Weights of a small GPT-style language model, trained from scratch on English Wikipedia.
Size: 11 layers, width 384, 6 heads of 64, MLP 1024 SwiGLU, vocabulary 17741, 33.1M parameters.
Training: 601M tokens, 4587 steps.
Each number is 500 + 40 x the weight over its row's rms, rounded and kept within 0 to 999. Layers, rows and columns count from 0. Numbers have three digits each. The size before them is the row's rms in percent of the matrix's.

# up: layer 3 MLP up, 1024x384, rms 0.0453, rows 993-1023, columns 288-335
# down: layer 3 MLP down (transposed), 1024x384, rms 0.0422, rows 993-1023, columns 288-335
# gate: layer 3 MLP gate, 1024x384, rms 0.0471, rows 994-1023, columns 288-335
up993 102:472497498551521470498497435520465504450526512508453521516479467438502502507515467462489462494490423496536541483480472553537550466409575425559554
down993 104:558541547528545491461522550551565500465492457494474533527527439497510533509566484513473579508489503488560555398510486558561517488498533485444503
gate994 092:490509498445554559552508483544476503496536506508533552508431490470461542464432514533465474455558482453533537485496520461493507516429510534458503
up994 106:531516529542446489431525444481444486471530443485501522505581506479525472403427495501518448471477558491475486532470583491511565462505523554447574
down994 106:515548466549459567545480512519489474450555452528560475462468471439446554476446431524514512486495518538475403551456530465480448485489528485512490
gate995 103:433387483519440519476517422577453512535528477427553497479555469517521527437494535496539427487477444533463526468507479504511554481499483507494511
up995 101:520465581458568523469494539497506522530515470557511469455484553427548539482475507522476492495510482489456571604449585481451485543475545548465469
down995 103:494522639484531528503492527560542553470483501490576563578592504503531449514455491496450480485543472462549496536513517534465461515454437530495490
gate996 100:545429546492471461528529487493491467484513493493468459533519497473460554525488503479490504539517521496521460447524422508520523517472469461513486
up996 098:476491494522440443499487554438470560512484554520500528453514516485432486532521520476438494555457542476432530507429525541491505505519513532625390
down996 099:533566467516462604499533436494538506496616462515486506504529455497499557518509469480417483529532454514397449612508536536583520557500503511482539
gate997 100:476604508495523514516535459520492495556506523573487518578476509519452445486437531470484475558472512573523527503500404478482517514532490505507556
up997 105:469499501481562497559542507510507479536506469474531508529498582505462476482472499541519525539542525461533528609526499420512581459498520441595567
down997 106:526483516531465504535524513523561426438488495532515454502563533489466412529498486483533498511506403557509553528544470501545476501436459566517545
gate998 098:478561415518430472481529531512487579498552488429494554472478478493502438522527522463467481554488485446539534497532528517572537529549488491497559
up998 094:473553514552476520480512575527506430426581492556508545446544502565436506542536488469514485548540514424533497531568572495526428534478491525550481
down998 099:515560517572479481436563492553480578487521586473450521479492548511440471581585511468549494514537498490455439424494447512541447575506530489461457
gate999 099:538505518514543492551473492485513596575382457529534538517462571516523464514472496545562483469536523489463522496438479539509477496470442447506458
up999 102:453550403536483530425443472521501485474446498492465494566450530604527520559477495488480521528548489528484521502547526481504582472532469586432456
down999 106:502537498520541486465418534474526524533540406504458500557515426533452550463529473531455476543483460537473470523393503425515514532512528582510401
gate1000 093:461550400594489456539570508409497518474504545463532470479539461478462395567484530458475566500463487570475519357510499517447459482573438530473524
up1000 093:452527511492466585590532502495554584447498518486426530437468502482510523565431494507493521493446466548493514524531442467423457533466482444471521
down1000 095:510485522500492507465473452512499450424447478533531527526493467556514457508448467462534458531497526503515485501475454481550552468453521552478431
gate1001 104:516480527556439594459522428509435468563479441477498569514491446438465516445457528536480523510464535504423472467491465522532476467526491520444440
up1001 104:529473501524473545507477465531525503521561506536476469520487544549495532497559460486547432550456483452515532435513493393519519476514475465508443
down1001 102:535458564530414492516444404461434464552574450548485502559529526520492490502452528488515502577432499487473548384559466406578435440460446543557456
gate1002 096:531587463464473479470525466528539469495581456425474505407455522479543499542555524474532471471476446453528478462515462540524537490441562468509430
up1002 095:476512586559532570532527526534473508506508497463482540516413524513479505524537503472508460505523517553566451456499530470403472553608478501525493
down1002 098:515511526550468489441565507511500479480521546472488468512483436506520562475495501475510426470520439519523506597524511527426540503478500500470508
gate1003 095:476561543525525484503483584440522505503514581537473431483549472586603529469537493483552477418439506462425467473489515468484453529461490505537535
up1003 097:425474472472491510570493505528550491495551505520434478553514448499519464496551497509483559457518447489492437519518441484550438508501555546512456
down1003 100:539519518521536447486502531483519524515427521434418518480503546537537422492471456486487446519520493508550535434575461491552520515503483532518501
gate1004 104:495452510501501440512504486505415498420512513472518448543470521550545443536505516560480474478477519521511507439508532546455538490453470515482528
up1004 099:495558482549549541514475534479500507447553495444576487541519461428483515424525479497502511461492543522548529518460514514497519483523540534510487
down1004 102:501498418491471502481535418551442488491510539502453467454477462498517481531488495539504412463477468422471501507573456517573525472430511500482543
gate1005 110:544510563585477505493556530482469549485513517456466479496534511556527487460455537447542515526553482447490522512516495482527519514392483505453499
up1005 105:454542486540488471521547500545463506518468473542488501553479554546531492492560533547457517518476468558485472451545516507509451424562462507539451
down1005 110:530514492557527552457493477515448512485501514512536408519535483543497520552543485462434495526474503508503522547448482520458542492544436448494462
gate1006 093:501509477487524495467454486499460497483448489476545527540445541510515447515498467514502483521475448513593506554427513482531489441520489505471458
up1006 097:468431471503527432573520531499507532465494506471486540517531552557422485440494532416576549503516489489454455478558549548525493574531530499512508
down1006 098:478480521473539484541522492496513470519490527511584551537468537485578507455553470515491478539410488431441476522502547505449494513517445528465421
gate1007 101:503484479491520542510488540530528503479570565502496434423519457499454503516446452535536468489524470543532481436480518539492518538448559557477574
up1007 103:477478491528489460455564457493527479468560460433470498513499484446547473455573555459522463499540526471542502468496464465523450493513418491518494
down1007 102:474485559593481461527505521533529482585528557465483474541550521451515491478422540509482502529492503511449458532488446546573554430550488538526511
gate1008 095:509474521423433437518455443446402469537421444527461562496490491530542460555476391522450496495560512497426535510565521586467526504462505498525472
up1008 093:555514499541539480509478440461432495532409428447500520442573470465568520536536449519498446510557491504543427524495447456527472443498538501494488
down1008 093:481563487529487491464579462513493539506472552466544537495492507570546478516485432515568588460509493534497509518558475487552537506506535524525525
gate1009 099:523493595469533491456473400574439431480511518439534508478543520546512510488529471498489402558456492500541490552478592553480521494488511537436496
up1009 102:520526532459454544503501504490545596495501552492509488535500489490519466572521492480460485555470525482500520524545456453431494476542434511543535
down1009 099:420530508558495453472513534509526495461491458436497518495591523584492529472492513428478496520507466534510528471500548498546520496536463441487415
gate1010 102:510470516548488551503492468514454512471524524515460525459444494389487503478545465487499482512439430445530416559448461498459553549462539485451568
up1010 103:527459540508496477467489464519470518577472486546536463419505463510477548501525502514479459526489555475515481499557516476420535504478438477445503
down1010 103:525491462546486453460532472524462498517497438567554496436486448502497526419539439482526459540535505479487462577436410482380564561487462489475420
gate1011 113:477512493458484489461445493432503472509479480450445472500513496542484475545466491416509475477455520563453477511508529468498464559484457538489575
up1011 101:469516430468440516490474471479496470422479440580532489427499453493548514486468498528526525484581538466507541507569452481449478465496522518476462
down1011 102:497465478415520513505501463464558452520485453454501542452488485562468484378550503406491506422513498506572533558511523475481470423536467508493534
gate1012 103:484479519549524517457528545491451541506550462525488513535505529475518502512520516434467500555509534545500557439478491560547504461491382527531504
up1012 101:549526465498493506486492470543573548545449485476436519523538539539479518526474572466558491498501501499539474461522460435510476513540507449434534
down1012 103:477506499469518473521491479436501557482527505503439398497549502539522504472437594477527539545468494490563540496429470523496414518517457580517500
gate1013 105:491484571502519554398452531491453545528539479574531557451473526483506438477489489515510438485434507470475562433548593567452528419439514419463575
up1013 108:507551462558569487570544542457478446491475484465481500473473474440445592530487459520449549503546510505589503572499480443491541538522536563537468
down1013 111:498471473464493465505538512504463500522452445509462505503551572539460448511529423496543488513566525490500456579503468498468536459499497484388469
gate1014 104:539533507494540482477443495476457493495529540537439523501461520449485519468463538493501494514443523523461498537543452536497502446516526530453559
up1014 103:460489472540444450539517441554502572504469539501533501445553536529479487520474426440615441464400509471511528498563496452526533554528535477490540
down1014 105:575519485491515476531527434540457504516442515528457558510505541569472528475520551504456520466521367549492497589545523525474506480449534514511532
gate1015 094:497444460532472507466512521503524466505449452503511573443436532552544502478483502417548501511477453523507546504565470538503485460459420524531506
up1015 096:485465442564482444502539537499484455527497461540500552480468489513484513528524485447511517584543527526566521503512487560496447449510477469522468
down1015 102:505454476506609498519520556454452507515494509469485491502497447482480465513478524465496603480545550494582527483493492546541454515574542496553482
gate1016 111:485523463526478543471471470528511528491513547440530392533489529446502484413452516488512434487495544449519424505517464496531455535504503514516545
up1016 104:545523499478536496454589480506535494608440438527484502513492464545539565537515469484474507498513468439542454430493499457543427495476495464508498
down1016 106:541492444538484470573474488562531492537438487496442542473581463527469515421521454517485475491478432521445527449564513454568527462493551496506492
gate1017 097:478464480525529492481486486546492562534627504470498484537523484476460482463515504501577546459455434507529483510493455484535472461519478533502569
up1017 096:513572463549580477490489576557536584522589564505561513483504506393381407506575494597480548475524433538570538515480544498522535490553544448542522
down1017 105:487466461511500460553526472559500526491565530555541542447493575494382494549478524510570467474484534494546479500596535510582484482500568388519491
gate1018 095:471522460468489470515470561529486483567483499576498533470474503521522506513494552476637510449445545562468499538520546480528407533509458506476435
up1018 097:488505431518454474508546488518558443515506474515422484540538521602506511499499458492512582460545556440487523490498493455592448513485541536541567
down1018 099:479494487544445560557443528484483514458500539450550553413483509474435484481526498543532517463473528584476518468507518490474494551524495492431471
gate1019 099:535515533499496508573438459484445491479485581481499530455522425541466531545478470500454498451500539498461428446529482499567476546492547399530490
up1019 098:495486505486540453534500507505552421551482518532449529498511490481559459539549516549475458479456493568478516476461520514480469519498515471473494
down1019 098:527534548564474452555564500522515484418552548546478454451493523478500442520512511530472439482492532473528587538504450518544481583483635509563532
gate1020 101:445508485596430557492507521487497556496510513483484572535494448584502487470558520508491471476487496536467487468507513511542503486417494492483530
up1020 098:499400491517551557507589494488522483527541515479471493534468462577624512544489550492471536474478508479507488399507470421516561488489419464464539
down1020 100:521550541510520539449526546503536424489476495518471489509501465436484499470478481444427555567484453461496482523491500458459489437511470514462538
gate1021 095:485518567524488458484425523452429479499454505429552462453468508475434534491468485441451541490448501541558421391524468585480507465516488486468519
up1021 097:522479461458518470495506500547504485526530516515505482548543500517475461527508512518599471516498450548524538562496424524512534543500576567481497
down1021 100:501466483487511519477519478463455489508526466528532517497486500485510527471538493563499477563492515485546469515452463603462416508513532515545502
gate1022 105:531515510507432517581465436497425464565539430511524551499499454478469567528546501534551542495451496482502428445453446460507460484544513459558566
up1022 101:565476465478480617525482465493455508470515489531463462534505520553503512455444475541486499530451526492515492462481464498482466507496506500480520
down1022 101:470500525514471458530505523476531470509498482505549566517426614495492418514587507507518524500513535499474557473494536554524512428572523481594588
gate1023 107:501543509584459471473499558565473495513458555453528468534454503536497407561539467495499585512539524470529479447509448494475421513492573509523636
up1023 095:503412511499530499487480548456519475482521504524497546490463532522450446496436475432502453426484393485513474432544464460494484508494493467469505
down1023 083:505492500516469449534481485506537492545493506531481506469481487510519524529532453484492411514457495457495561530404541579540560526505461421549417